python train.py --n_layer=20 --d_model=96 --n_head=3 --n_kv_head=3 --head_dim=32 --d_mlp=256 --vocab_size=640 --activation="swiglu" --norm="rmsnorm" --norm_place="pre" --norm_eps=1e-05 --positions="rope" --rope_base=10000.0 --rope_fraction=1.0 --qk_norm=false --attn_scale=0.177 --bias="none" --tie_embeddings=false --parallel_block=false --init="normal" --init_std_qkv=0.0704 --init_std_o=0.0111 --init_std_up=0.0704 --init_std_down=0.00681 --optimizer="adamw" --lr=0.00271 --lr_mult_qkv=0.7 --beta1=0.95 --beta2=0.99 --lr_head=0.00607 --grad_clip=0.5 --warmup_steps=240 --schedule="wsd" --decay_fraction=0.637 --decay_shape="linear" --final_lr_fraction=0.1 --batch_tokens=[8192, 16384, 32768, 65536] --seq_len=512 --doc_mask=true --train_tokens=84350000 --steps=3468 --dataset="wikipedia_en"
Each number is 128 + 24 x the weight over its row's rms, rounded and kept within 0 to 255. Layers, rows and columns count from 0. The size above them is the row's rms in percent of the matrix's.

# layer 10 MLP up, 256x96, rms 0.127, rows 25-48, columns 0-95
size [ 89 101  92 122  98  78  99 109  93 101  86 105 125 108 111  95 102 103 110  90  68 106  95  86]
[[107 122 186  96 117 121 164 136 129 100 110 153 117  82 130 181 144 141 172 132 154 108 135 106 107 108 126 137 120 121 121 144 117 183 112 126 138 153 133 102 121 136 144  94 159 143 112 174 182 131 123 113  89 165 151 164 119 116  96 119 118 126  91 119 120 118 135  93 125 153 110 142 142 127 146 160 122 154 156 133 157 129 114 121 145 154 163  88 123 152 126 100 146 155 165  85]
 [165 118 114 119 113  89 120 113 151 151 181 140 134 103 118 133 136  94 138 166 146 153 119 137 144 131 120 156 136 160  94 113 113 150 113  77 163 126 170 132  81 116 160 145 120 101  97 136 162  57 148 137 111 124 117  96 129 154  91  94 100 146 113 143  77 111 131 127 138 145 116 168 117 105 128 105 122 140 144 122 128 151 115 126 138  83 103 133 120 104 102 107 132 122 176 140]
 [118 121 108 131 148 123 129 104 127  97 123  61  91  82 170 141  99 139 132 138 141  71 107 175 131 151 145  99 150 132 140 166 131 109 138 110 132  87 132 106 108 144 149 155 151 139 135 148 160 114 129 132 130 132 126 117 159 120 158 128 101 134 116 167 163 160 135  81 162 156  97 116 140 149 120 108 137 140 160 136 110 148 140 118 123 149  90 116 142 186 150 150 170 156 122 139]
 [125 127 104 116 142 133 143 186  79 181  92 165 108 172 121 101 122 138 143  81 156 116  91 129 102 102 101 103 118  93 112 125  81 152 114 140 123 130 128 130 163 157 113 140 120 130 145 126 139 115 143 101 146 111 136  93 103 129 102 107 139 107 134 118 131 107 144 112 124 107 194 127  87 125 133 123 150 122 116 159 124 111 127 189  91 111 138 107 144 135 145 111 109 115 139 172]
 [120 193  85 134 118  92 121 125 119 149 122 124 101 146 142 168 146 145 112 131 142 119  89  94 118 133 127 152 139 148 145 108 171 159 145 126 142 161 163 178 105 113 153 114 138 123 132 154 131 132 127 100 176 162 117 146  95 129  89 101 107 136 117 145 155 132 135 131 182 145 151 122 150  97 148 131 118 168 116 142 109  86  88 120 173 117  90 122 130 130 116  92 160 131 147 125]
 [142 161 148 152 122 147 109 151 169 130 160 159 131  91 138 122 100 150 179 119 114 123 112 131 131 151  95 109 129 166 137 146 129 125 125 151 148  85 166 163  86 135 117 144 102 118 112 106 100 166 161  93 175 155 123 152 128 123 169 120 102  82 138 153 148 138 154  95 139 116 107  96 135 113 143 147 122  97 155 137 103 142 161 158 107 149 130 148 174  99 126 155 135 124 163 140]
 [110 114  95 123 110 144  93 118 149 101 156 142 148 129 112 108 140 104 108  96 145 130  86  98 137 138 112 131 127 112 121 127 100 129 133 148 153 137 135 162 152 161 109 148 162 123 141 130 139 130 131 111  83 133 188 161 149  86 111 126 118 171 155 118 142 146  96 126 127 118 126 118 141 158 149  83 105 145 108 123 130 178 164  87 120 137  55 158 129 145 132 171 133  88 154 149]
 [143 140  96  99 134  71 100 172 156 148 114 136 149 127 101 127 107 102 135 107 155 126 105 129 184 127 153 131 100 100 110 155 104 149 137 144 118 128 153  74 157  97 115 147 117  64 137 158 155 132 122 117 133  94  82 136 128 157 114 115 150 110 149 164 144 104 146 142  96 130 128 130 106 105  84 105 135 109 130 136  96 110 134 161 134 119 117 151 152 111 162 101 170 148 115 131]
 [143 172 154 174  94 127 146  53 156 127 107 182 158 211 117 143 106 134 137 122 130 148 136 136 167 133 106 158  83 118 150 125 122  83 120 123 135 111 136 132 101 155 113 134 143 136 129 124  85 147 115 161 121 114 132 128 121 112 123 112 111 162 151 153 151 136 107 112 120 129 126 118 135 155 120 115 121 110 151 168 121 117 142 132 129 132  90 105 117 163 145 140 165  84 111 133]
 [156 137 102 101 122 132 104 106 116 138 158 108 110 123 118 139 153 104 130 113 120 135  79 134 100 160 119 111 110 126 118 104  99 107 181 167 128 107 150 144 121 112  97  75  97 112 178  77 147 155 144 125 143 123  83 108 141 155 140 104 127 135 137  87 108 112 107 119 127 149 129 177 107 142 138 113 109 105 155 144 169 110 144 124 187 143 130 133  90 102 118 150 153  98  97 126]
 [132 166  93 136 144 105  95 132 156 132 161  66  94 126  97 151  85 137 108 158  73 126 111 139 150 119 115 153 134 149 173 114 143 131 115 150  82 127 140 110 125  96 121 151 148  91 160 160 115 126 143 177 122 131 104 120  97 137  87 113 109 113 117 118 135 133 139 119 112 104  89 113 137 129  95 108 153 103 122 122 124  87 113 155 142 118 105 128 114 150 154  76 130  96 130  97]
 [ 98  96  94  96 123 137 142 100 125 104 152 137 124  93 113 121 151  85 106 143 154 141 109  82 166 115 136 131 117 123 144  99 137 146 127 141 140 128 102 163 143 154 161 146 125 138 120 136 150 102  82 151  90 127 129 127 107 134 107  89 121 159 153 128 110 123 114 178  83 147 115 100 124 163 102 120  90 108 150 134 143 101 116 152 129  83 138 120  77 145 131  72 158 140  90 108]
 [136 170 112  94 150 104 105 107  87 136  77 135  80  94  92 125 150 104 125 125 153  83 142 174 131  98 154 114 102 135 167 154 140 155 144 101 150  71 135 122 166 105 131 120 113 125 142 128 103 123 135 107 128  99 111 138 122 132 104 167 126 138 129  77 108 133 116 138  80 150 114 154 126 157 143 134 133 112 127  86 132 155 136 144 173 107 131 128 154  94 126 147 123 107  94 138]
 [ 88 165 123 136 121 117 119 173 121 113 114  95  90 170 126 156 122 107 109 151 157 150 109 149 157 143 101 125 142 148 145 129  94 121 129 123 121 128 122 177 130 114 174 117 100 114  96 116 100 179 136 102 175 116 150 110 140 121 128  84  95 111 136 129 105 128  82 150 114 159 169 114 153 124 120 128 140 115 114 119 146 124 118 128 137 134 129  89 107 171 147 157 138 189  83 142]
 [130 134 138  82 107 108 122  87 143 102 146 137 169 108 148 142 167  84 151 142 109 145 124 145 147 105  94 171 132 165 143 150 151 124 109 128 161 143 129 157 111 156  90 139 106 168 120 130 106  89 118 164 127  99 135 107 130 123 124 166 145 110 156 154 141 159 148 107 132 138 137 132 126 142 143 135 136  96  97 161 129 113 151 124 140 171 105 155 140  95  86 151  63 104 124 162]
 [119 103 122 165 139 158 183 104 173 103 131 138 156 144 101 165 137 134 134 107 158 114 133 112 133 136 108 133 144 108 134 130 130 121 133 104 163 138  80  77 162 141 135 138 106 118  92 144 103 167 140  81 131 167 136 166 128 117 110 129 133 137 139  91 165 124 146 133 114 121 133 185 152 117 141 114 138 111 123 153 129 149  52 118  98 148  97 130 135 160 104 101 134 145 113 112]
 [105 190 122 101 150 107 123 169 107 138 110 116 117 144  99 113  96 152 129 166 131 124  86 101 155 149 178 135 178 117  91 118 126 134 149 114 138 102 146 157  99 135 136 137 163 120 163 130  84  87 134 153 137 158 122 115 134 125 137 113 103 103 119 153 119 126 113 123 154 136 148 120 120  96 137  90 107  84 126 101 119 180 126 111  88 142 109 133 128 156 159 163 117 129  97 161]
 [137 129  99 113 154  98  88 173 163 117 100 131 101 125 114 141 122 160 184 133 138 142 133 171 122 119 140 111 163 125 147 137 145 115 104 100 145 145  99  92 171  96 143 112 129  99 183 131 131 176  94 131 159 112 141 132 127 121  77 110 124 110 131 112 128 165 121 115 137 145 106 145 174 134 145  86 167 106 103 132  95 102 128 148 136 133 117 130 122 119 143 139 147 126 130  65]
 [123 117 107 105 134 107 120 130 142 113 140 133  82 191 129 181  99  98 123 157 155 115 120 180 174 110 154 157 112 115 138 142 156 101  69 113 175 115 113 145 159 157 139 161  96 141 112 103 146 127 165 115 116 143  96 112 135 121 116 115 145 146 120 123 118  98 120 144 110 123 101 147 149 158 161 111 127  85 117 192 142 149 122 148 131 123 107 106 119 134 121 138 115  96 143 113]
 [116 169 169 150 120 124 124 143 141 150 166 143 125  93 137  98 145  79 178 132 108 118 118 131 130 119 108 129 143 154 112 117 122 141 151 171 172  96 141 121 142 118 152 158  95  97  97 155 116 152 139 152 101 149 144 168 126 126 128  74  77  96 120 142 131 142 115  89 122 174 144  67 130 144 129 130 109 141 128 122 121 154 154 148 153 120 118 160 124 142 132 141 125 113  74 108]
 [123 198 134 108 129 134 115 158 103 140 134 150 163  98 144 155 150 116 128 121 103 137 118 144  88 162  99 158 127 120 118 137  88 104 170 107 125 158 126  93 145  93 122 126  93 123 156 140 156 139 116 104 128 155  95 110 122 160 147 128 133 125 133 115 153 140 119 145  86 140 129 104 137 100 120 158 133 175 142 143 150  91 144  72 149 152 139 130 149 133 143  60 126  86 116 102]
 [155 135 149 129 126 120 128 178  79 154 108 149 152 143 133  62  93 133 130 117 103 104 137 155 120 132 177  86 113 152 118 155 110  94 148 116  92 150 137 161 108 119 129 143 126  91 148 138  98 110 132 153 155 153 106 131 164 108 152 146 114  71 162 168 106 142 123 153 142 100 116 108 128 140 114 159 129 127  97 139 130 172 132  95 103 167 152 123 126 132 162 142 147 142 128 119]
 [114 103 119 155 139  89 160 124 155 135 181 108 123  80 141 185 132 129 110 117 174 124 148 121  94 144 146 125 109 133 163 100 105 110 100 135 116 163 110  90 150 117 127 116 114 122  84 156 123  98 175 125 132 127 125 147 144 110  98 109 146 122 144 142 125 145 108 108 106 145 127 105 136 123 124 118 142  83 118  96  83  64 103 115 135 107 111 137 138 134  97 130 156  72 149 133]
 [120 123 119 115 130 149  96 128 156 105 168 122 121 108 122  98  95 114 151  90 126 102 107 136 138 143 124 163 121 106 140 165 153  65 172 165 126 120  89 129 101 108 175 130  77 128 109 119 109 123 122 130 105 136 113 129 129 136 163 133 140 139 155 132 158 107 125 132 153  36 100 114 133 178 124 147 160 135  88 115 147 107 130 155  87 123 120 137 136 131 129 118 124 118 157 130]]
# layer 10 MLP down (transposed), 256x96, rms 0.123, rows 25-48, columns 0-95
size [ 92 102  91 123  99  78 100 109  97 102  85 111 118 101 114  95 106 100 112  90  70 105  92  90]
[[112 134 154 123 102 134 168 106 139 125 149 131 146 135 138 151 139 126 184 127 123  90 110 167  86 115 135 134 100 150 110 137 115 176 101 137  95 105 123  74  94 124 105  67 167 108 111 141 151 140 140 162 122  84 138 159 125 105 118 121 149 111 128  78 146 129 158 121 147 130 126 150  96 117 149 134 113 104 120 133 106 109 120 112 109  81 149 119 147 112  89 175 164 146 115 141]
 [181 114 127 109 157 121 124 105 162 136 174 125  84 119  97  84 120  93 110 125 162 151 147 112 149 226  79 152 142 168 129  93 116 114 147 119 128 114 131 124 104 155 143 129 134  99 148 113 156 139 104 142 116 134 139 142  94 108 115 125 122 114 124  96 123 148 114 147 133 149 132 151 124 189 126 153 117 164 119 130 120 133 111  89 143 171 128 118 143 139 146 112 115 124 118 133]
 [154 128 121 111  91 155  92  93  71 150 108 161 118 135 129 132 138 132 149  84 135 171 183 130 126  94 136 119 119  89 154 119 147 136 149 128 127 137 104 122 140 164 119 118 133 109 138  93 120 122 148  98 125 117 119 170 119 124 109  97 133 130 142 172  93 100  98 165 123 106 114 124 115  83  95 171 117 131 129  95 116 106 147 133 177  79 158 117 118 112 159  98 144 127  96 115]
 [139 145 104 135 159 130 172 126 142 154 136 131 137 152 137 126 136 124 152 150  98  96 100 120 108 101 118 129 114 122 153 130 166 118  91 145 111 120 128 111  74 105 150 119  71 142 137 148 172 133 153 149 139  97 150 109  88 122 144 153 125 160 109  85 113 142 106 118 141  86 138 122 117 165 104  85  85 145 131 150 101 128 142 118  70 109 136 125 120 108 160 139 116  66 158 114]
 [126 129 129 139 124 120 131 166 183 101 112 144 132 111 163 112 131 158 134 135 135  98 125 129 156 137 112 165 108 139 138 107 127 128 108 154  99 132  83 183 162 130 143 106 139 107 158 151  77 122  91  89 125  85 155 156  98 143 100  89 129 106 164 145 117 138 138 137 138 119 141 120 132 150 145 131 120 101 103 158  61 138 146 108 166 100 146 123 119 139  66 120 144 129 103 126]
 [112 161 123  81 121 181 119 146 124 115  89 135 115 108 133 158  76 135 111 108 105 145  97 109 145 152 107 142 125 208 130 185 159 133 124 105 140 127 117 175 132 123  98 116 128 147 119 121 123 143 145 143 158 131 153 128 127 106 131 162 126 124 115 153 129 184 180  90 147 117  90 133 137  99 142 151 137 104 153 128 142 137 184 111 153 130 144 136 110 129 131 109 138 132 109 138]
 [171 154 173 119 109 139 190 113 118 113 123 149 126 116  93 135 140 116 149  99 106 147 139 118 115 156 139 119 142  97 134 127 119 103 155 132  96 171 105 117 101 187  95  97 144 148  98 133 159 157 115 134 121 150 126 142 119 137 129 127 130 135 163 128 150 129 124 157  93 159 149 144 168 156 120 127 121 145 141 134 153 124 133 161 102 147 137 109  86 167 160  76 185 161 142 131]
 [132 121 152  99 148 107 180 111  99 137 124 125 119 103 138 116 157 142 126 124 104 128 155 135 136 157  93 109 142 125 107 128 106 127 115 122 115 120 110  89 113 203 163 114 113 162 138  97 181 136 150 131  78 190 156 127 147  96 116 127  83 122 122 136 118 138 114 137 104 122 138 116 132 123  83 125 169 101 141 114 128  83 155 162 100 149 133 129 163 144 138 154  97 129 141  95]
 [ 79 143  93 160 145 107 133 103 123 137  95 109 123  61 133  91  99 130 128 110 124 176 121 102 122 120 117 147 139  91 114 128 101 147 121 153 154 124 122 147 132 140 137 146 124 119  94  97 154 188 121 120 169 108 142 184 133 134 105 108 128 155 152 131 143  97 119 144 123 115 110 142 123 154  89 127 151 136  82 119 196 104 141 117 154 132 140 110 101 122 167 155 112 112 133 117]
 [143 114 148 112 155 154 183 176 115 143 151 120 120 127  91 163 119 130 120 114 111 112 117 108 120 205 124 112 137  83 189 117 105 140 145 119 109 115 126 134 142 118 157 150 129 143  78 161 144 140 103 148 116 118 105 103 111  85 113 105  94 134 150 163 134 112 122 155 152 124 169  94 134 167 122 111 121 113 121 127 134 161 125 156 108 133 117 112 120 104 119  70 119 127 112 152]
 [157 135 144  77  79  95 116 111 149 127 122 116 148 132 124 169 115 178 128 103 120 134 153 117 118 142 131 136 113 107 177 133 146 112 123  90 142  92 109 128 128 167 144 151  88 116 163 105 153 155 147 114 108 148  90 120 105 151 144  93 126 102 141 101 109  96 143  98 111 153 103 164 104 131 112 123 154 101 162 112  98  94 122  92 159 105  86 147 138 121 146 149 116  96 133 165]
 [181 127  91 130 142 137 155 120 110 138 159 100 119 145 109 122 130 117 131 139 123  87  77 160 115 114 128 157 182 105 124 107 154 113 153 118 103 110 132 110 138 156 137 153 102 107 103 192 124 122 154  84 105 135 156 101 119 137 141 152 163 141 109 132 103 100 115 114 117 119 166 116 110 187 149 141 133 170 132 121 147 140 126 157 119 166 144 106 105 142 149 154 136 117  74 148]
 [169 141 111 149 136 156 118 164 140  76  83 164 149 150 122  97 114 146  80 121 127 130 187 153 140 111 113 127 122 139 156 122  74 125 141 132 120 136  99 110  83 110 134 143 148  77 135 142 132 171 143 171  99 138 144 143 139 139 117 118 129 123 107 134 138 127 129 125 135 134 135 124 136 122 138 164 134 132 137 177 110 145  93 107  50  97  94 125 119 119 157 141 109 151 125 117]
 [133 109 159  88 119 145 120 144 109 117 133 163 109 163 137 120  95 129 138 140 197 116 150 141 126 113 175 139  82 103 118 172 106 127 119 111 124 130 137 111 139  97 124 121 133 104 121 117 106 126 127 102 135 121 112 137 100 143 145 111  97 135 121 111 136 113 117  68 148 127 143  84 168 133 114 189 139 175 138 137 128 141 145 136  66 126 123 141 115 143 171  92 142 178 119 150]
 [137 132 132 141 127 137 151 118 108  71 144 137 131 136 139 138 119 155 156 166 113 137 111 112  86 134 120 135 111 151 151 164 183  75 100 115 126 120  89  83 155 147  91  91 171 128 171 146 105  74 148 133 144 128 147 135 112 159 128 140 158 137 145 119 155 136 162 108 131 116 149 126 166 114  98 123  88 109 109 128 127 119  99 156  97  94 105 165 154 116 112 159 130 123 110 121]
 [142 142 117 147 197 145 137 105 138  99 110 143 130 156 146 147 108 128 120 124 120 119 134 142 118  99  82 139 105 115 161 156 137 110 132  92 143 164  99 110 132 123 113 147 162 150 131 111  94 139 100 105 141 153  94 135 153 131 155 149 123 149  96 108 157 139 111 114 150 104 151  91 156 125 123 131 114 157 100 152 188 160 102 184 102 134 107 152  82 147 128 144 140  90  91 153]
 [174 158 102 137 140 121 137 156 147 127 132 129 144 129 160 161 124  84 145 139 145  97 133 132 162 185 135 149 173 125 129 112 162 149 121 124 134 160 155 120  72 106 110 126 118 126 158 137 164 124  97 126 112 135 134 124 154 127 145 119 146 113 121 146  73  83 112 141 148 165 125 136 101 171 136  96 142 160 139 140  75 125 107  85 161 135 139 113 128 159 105 149 165 124 149 157]
 [154 124 145  97 127 116 131 163 144  81 120  62 109 137 138 128 119 141  89 139 142 127 156 107 125 117 117  84 164 165 101  94 125 147  90 106 136 118  90 193 149 138 152 146 104 158 101 168 137 142 121 152 131 162 101 157 108 106 129 143 131 131  99 100 149  68 121  98 107 140 129 124 135 112 135 193 115 108 153 119 165 127 127 147 109 126 138 141 122 111 124 122 142 125 142 133]
 [118 107 113 122 174 138  82 142 107 105 145 163 138 118 124 153 109 114 136 134 123 150  90 158 165 117 132 147 113 132 145 141 151 113 133 119 101 144 105 156 153 112 119 130 114 100 128 134 111 118 108  95 114 169 134 128 134  85 104 167 177 123  85 135 174 123 129 113 126 164 149 130 120 124  98 134  91 108 101 104 109 179 138 164 164  85 120  90 162  75 129 163 147 118 144 138]
 [151 169 117 111 114 123 137 117 123 157 149 108 105 148  88 139 168 145 133 124 104 119 125 134 122 138 109 123 154 126  97  91 119 121 161 115 145  86 147 136 133 162 134 157 106  85 115 132 146 142 158 127 110 165  76 153 128 131  99 121  90  96 159 117 123 110 138 126  90 171 148 126 107 155 162  88 127  86 158 139 135 162 118 106 167 140 104 120  82 135 139 125  66 138 103 156]
 [104 131 142 159 135 128 139 124 119 106 134 158 142  83 111 144 132 138 137 176 126 108 109  82 127 107 129 162 151 151 141 136 107 103 149 126 169 128 120 120 119 111 100 123  72 113 131 134 131 129 123 128 128  99 111 119 128 157 110 163 154 138 137  82 142 100 122  77 109 140 121 139 113 116 162 166 129 126  62  89 128 132 136 173 108 158 193 180 141 128 125 129 109 153 171 126]
 [124 143  88 116 188 152 156 122 110 155 147 125 168 145 158 129 110 118 156 141 124 143 112 128 113  97 137 129 138 104 152 136 142  78 151 138 124 108 156 116  87 134 149 168 128 102 142 123 134 114 127 179 135 110 150 103 129  95 178 136 147 137 119 196 111 106 103 140 120 101 119 148 104 116 104 117 115 135 130 113 110 125 120 103 191 146 159 135 104 147 144 194 118 128 149 131]
 [135 157  87 147 170 117 129 159 106 128 178  98 109 126 146 174 159 123 104 107 109  96 100 115 101 130 107 167 138  82 163 137  65  96 144 148 121 111 153 119 130 126 167 142 131 124 104 135 163 130 126 112 123 110 118 114 139  97 113 160 110 149 115 165 133  96 121 111 153 155  86 120 122 147 116  98 139  91 119 132 174  90 126 154 131 168 150 131  94 123 146 125 119 150 115 125]
 [153 124 136 141 139 147  98 118 117 135 134 139 128 167 129 194 124 132 152 101 103 109 184 152  80  59 131  97 135 166 147 114 149 117  95 121 166 126 147 123 142 131 111 155 161 117 168 140  92 105 128  87 135 114 109 151 104 149 134 100 140 123 111 132  78 119 119 104 100 152 174 168 116 109 126 103 150 112 155 114 122 126 107 135 127 132  97 144 142 116 136 109 165 122  98 119]]
# layer 10 MLP gate, 256x96, rms 0.135, rows 26-49, columns 0-95
size [101  87 111  96  84 100 107  97 106  81 102 112 110 110 100 105 101 115  93  73 101  94  86  97]
[[100 105 115 153 162 156 141 150 111 131 127 101 101 119 103 133 108 126  97 113 128  83 155 131 105 142 125  95 133 128 156 103 139 119 166 144  96 105 115 143 160 139 115 117 155 154 162 115 129 169  91 123 104 152 134 120 150  51 140 142 155 115 113  95 146 164 120 147 109 113 135  97 131 215 125 130 124 138 116 125 139 134 133 143 127 141 134 106 103 133 155 120 106 124  59 122]
 [143 163 119 142 114 124 123 149  96 178 131 119 110 122 162 154 104 109  83 112 133  99  75 124 134 121 142 109 118 100  82 129 114 118 119 161 115 146 104 127 135 174 119 131 194 145 154 131 106 122  99 133 100 106  99 100 141 121 141 121  95 126 183 129 185 125 146 118  96  97 118 110 145 103 102 123 128 141 134 109 154 143 169 126 157 126 160  94 143 133 112 128  95 144  92 108]
 [120 114 112 138 146  99 133 104 148 141 116 130 133 167 140 130 108 145  88 142 110 124 123 118 125 121 147 144 139  79 136  96 156 135  90  98 116 126 108  85 119 144 120 129 177 104 140 157 125 131 127 153 101 156 130  77 203 152 133 153 135 113 129 134 152  93 113 183 119 146 156 175 130 109 126 151 116 141 152 118 134 127 142  92 169 129 133 141 144 134  69  99 107 134 103  84]
 [124 118 113 101 129 148 150 112 192  73 116 140 150 152 108 165 133 139 105 130 149  95  99 133 119 133 147 159 156 109 166 110  86 106 136 157 128 119  96 113 140 113 122 109 150 134 103 145 132 120 130 139 126 108 154 102 122  70 101 122 138 106 186 124 120 115 136 124 128 141  97 152  81 103 114 131 113 107 132 176 112 129 137 118 169 145 121 177  95 127 136 182 121 116  93 106]
 [147 159 110 171 127 118  98 162 151 178 162 162 125 113 144 109 113 119 161 131 138 103 117 115 148 157  89 116 176  90  99 112  99 157 155 171 149 115 136 163 112 140 125 119  96 128 123 125  87 146 107  61 122 171 123 125 132 147 160 117 105  92 148 141 121 108 104 146 123 143 123 115 113 141 134 136 114 128 130 113 115 150 114 197 123 164 170 132 115 113 140 121 124 111 127 150]
 [161 119 118 138 131 124 164 136 143 171 136 125 116 159 149 128 174 142 151 108 100  93 140 130 142 134 124 111 148  94 145 104 176 107 154 170 146 150 127  93 110 136 128 113  91 130 123 126 125 142 101 145 161 125  99  99 157 165 120 119 151  90 128 141 103 125 133 141  89 168 141 181 108 110 136 129 127 130 147 130 158  70  91 173 115 112 142 118  72 157 118  98 118 128 128 164]
 [106 104 145 132 163 124 146  73 154 149  83  87 102 147 132 135  80 111 188 137 118 150 132 129 120  85 120 156 132 133 133 100 119  82 119 113 141  94 119  84 137 152 133 124 127 146 121  61 139 149 138 141 152 131 116 133 111 136 113 127 163 134 122 108 117 129 125 141 169  79 171 160  92 165 122 114 138 124 125 126 167 104 110 157 136  98 113 137 111 167 101 127 144 124 124 125]
 [103 141 118 122 138  97 153 167 143 125 105  87  56  98 117  73 148 142 102 128 113 155 132 125 129 133 143  88 145 131 142 132 151 153 126 113 113 102 120 143 110 130 121 156 127 132 101 111 146 142 120 123 165 126  79 112 131 126 102 149 133  99  88 103 133 149  98 175  99 189 150 149 130 106 120 143 111 104 140 100 148 148 110 131 135 112 149 111  97 109 147 130  92 168 169 160]
 [112 113 134 128 149 152 166 138 119 148 130 126 170 145 118 151 122 113 135 137 122  82 146 108 146 121 123 140 171 113 152 108 114 148 125 111 145 181  93 114 158 141 180 187 155 133  88 168 131  99 101 129 114 119 173 133 132  87 122 123 129 138 115 192 123 110 136 152 111 145 150 101 163 192 131 113 133 146 110 114 105 141 153 165  95  96 153 126 117 122 142 113 135 124 130 142]
 [138 143 114  83  96  86 135 128 151 130 139 124 121 151 122  96  98 127 124 114 128 129 104 104 112 148 142 108 131 112  95 152 100  91 138 154 157 130  65 105 168 144 129 144  79 156 126  98 148 162 107 143 174 113 137 110 121 156 118 129  99 122 161 158 138  76 109 144  98 152 136 111 135 171 127 109 168 119 127 150 135  63 121 162 131 125  91 129 125 158 124 112 141 108 120 101]
 [167 152 126 144 174 109 122 151 132 172 149 104  97 149 121 134 130 138 129 124 106  77 120 157  94 167 115 129 181 101 122 131  90  98 157 101  96 124 150 113 135 137 128 132 119 114 141 136 124 144 164  86 131 131 135  95 166 111 172 129 166 130 109 129 105 117 108 118 137 123 125 156 125 143 162 107 179 160 103  94 146 148 109 136 119 190 125 118 131 139 133 162 108  86 128 147]
 [132 132  98  89 175 140 129 186  94 108 145  82  92  99 125 131 113 112 147 115 141 131 111 145 131 109 144 136 170 106 141 147 125 121 153 128 156 110 141 141 132 140 100  78 107 106 154 100 135 168 120 123 143 142 104 127 155 141 138 119 124 110 108 108 167  49 130 115 112 115  82 137 148 144 108 131  94 120 107 114 126 153 135 129 122 122  95 136 155 106  94 110 135 182  90 108]
 [112 160 140 100 106 119 104 182 115  87 106 113  80 155 122 133  92 126 121 135 159 143 117 145 108 129 130 133 116  90 149 131  99 135 171 143 153 137 107 151 112 106 164 112 120 114 106 126  82 171 151 101 171  95 149 124 103 137 138 111 121 116  99 137  98 152 124 135 102 176 131 133 181 129 111 117 141 147 120 129 160  98 109 184 130 140 148 117 115 161 150 134 143 180 117 120]
 [144 126 107  94 139  80 103  89 158 126 141 135 141 124 133 137 164  65 142 147  93 120 121 138 164 125 104 168 146 132 153 121 171 121 141 135 116 133 114 158 109 146  79 185 109 154  90 113 109 100 111 124  98  91 133  98 125 114 119 123 140 135 134 162 120 166 118 139 131 118 148 121 132 145 150 112 146 106  88 138 142  94 121 126 138 195 119 125 110 101 102 138  78 126 136 156]
 [146 114 116 118 108 113 142 145  74 163 103 123 101 123 110 103 122 103 140 155  96 143 162 125  85 157 119  89 116  83 121 101 147 128 163 138 154 135 140 126  98 113 124 138 124 142 149 119 115 111 118 121 109  88 124 102 121 135 120  86 102 111 130 144 104 132  77 111  94 137 151 104  94 121 162  93 159 104 113 130 125 119 127 191 131  95 197 118 121 148 117 137  84 109 124 104]
 [155 132 115 129  94 102 146 121  98 146 142 114 131  79 123 145 179  72 161 110 151 153 154 134 131 132 138 133 139 120 181 111 115 119 137 134 142 149 119 106 126 153  88 102  99 142 116 155 193 144 144 117 121 129 101 106 125 142 139 133 160 117 171 139 100  89 114 147 114 126 131 123 105 150 117 114 139 149  93 159 135  78 129 138 163 155 110 130 113 129 118  73 160 150 149  83]
 [116 119  72  97 109 144 120 126 109 105 154 153 120  90 126 131  81 129 123 146 113  97 135 143 124 140 102 137 177 155 130 147 115 138 114 113 158 128 157 127 165 162 108 123 112 104 116  92 128 124  88  89 135 111 157 159 113 157 107 119 119 125 108  90 106 145 103 141 121 190  97 144 118 169 153 137 170 161 148 119 157 133 123 134 148 136 119 132 119 160 102 155 131  74  87 102]
 [141 114 133 100 167 103  98 128 136 127 123 134 137 153 130 118 152 123 133  69 135 134 114 127 151 123 109 134 132  88 185 120 141  93 131 120 126 195  89 163 131  87 140 124 142 136 124 131 110  98 122 131  87 123 134 120 142 136 177 118 101 103 146  96 145  79 138 148 180 143 149 134 158 166 101 110 145 120 130 124 139 137 147 131 151 152 182 108 140 106 122 167  88 133 154 106]
 [158 100  85 117 125 136 124  84 141 129  90 125 120 146 112 187 114 150  82 130 135 128 136 116 161 140 122 105 129 108 143  98 107 105 135  93  92 174 105 125 107 161 105 105 171 145 158 123 163 119 156 160 146  80 103  92 117  98 116 152 155 117 165 125 109 108 128 181 121 114 127 137 126 135 122 111 150 125 139 154 139  99 113 116 104 138 124  99  90 114 124 103 116 128 170 168]
 [125 166 123 144 146 128 170 156  85 156 172 150 125 133 140 111 151 106 164 129 125 120 113 129  84 153 122 191 123 143 124 138 134 156 168 102 141 147 165 105 131 105  98 154 114 139 143 139 142 116  90 130 108 163 101 105 152 195 128 125 149 136 177 145 120 152 138  78 106 157 135  92 142 108 152 131 167  97 167 147 141  99 122 129 116 130 119 126 131 116 157 122 135 120 144 120]
 [114 118 120 134  81 114 138 122 119 103 124 113 109 126 116 163 151 150  91 120 139 134 116 126 164 154 128 187  85 106 116  89 144  83 105 156 144 122 137 149 169 141 143  87  96 157 130 131 125 139 114 154 115 140 123 149 133 128  91 110 121 173 175 134 130 165 104 155  94 146 158 148  75 146  91  77 139 125 139 119 143 128 115 151 166 169 104 154 108  99 142 131 134 127 130 119]
 [155 129 123  85 144 153 100 136 124 114  97 151 147 157  84 101 131 106 177 131 100 124 101 123 139 115 100 119 156 144 111 160 161 127 182 105 138 113 151 160 101 115 145 155 134 121 176 122 145 138  90 121 131 121 124 114  86 153 161 146 123 112 115 108 150 108 132 141 138 109 126 135 115 145 150  98 116 175 151 178 161 192 129 141 120 124 147 116 111 121 155 104  87 167 116 142]
 [128 156 137 116 116 134 183 107 132 109 115 153 103 158 143 107 131 123 138 175  66 126 106 117 105  99 129 101 137 134 143 140 119 102 100 160  97 161  84 162 128 149  91 142 113 137 134 129 127 146 150 126 129  82 146 122 149  99 105 161 144 142 130 149 122 144 139 106  84 112 175 133 113 171 127 119 134 118 111 144 157 109 111 115 140  71 112 101 109  76 148 127 137  95  84 124]
 [131 137 123 120 124 132 166 167 174 104 132 176 141 144 120  84 140 110 159  95  91 145 107 163 160 139 141 154 137 128 153 154 145  96 121 133 129  56 134 129 151 120 159 137  88 126 149 109 127 164 123 111 121 129  98  88 124 139 123 148  89 126 103 132  94 150 106 180 111 114 119 135  53 132 119 124 151 124 135 126 148  84 122 124 133 145 143 156 116 106 101 149 143 142 135 135]]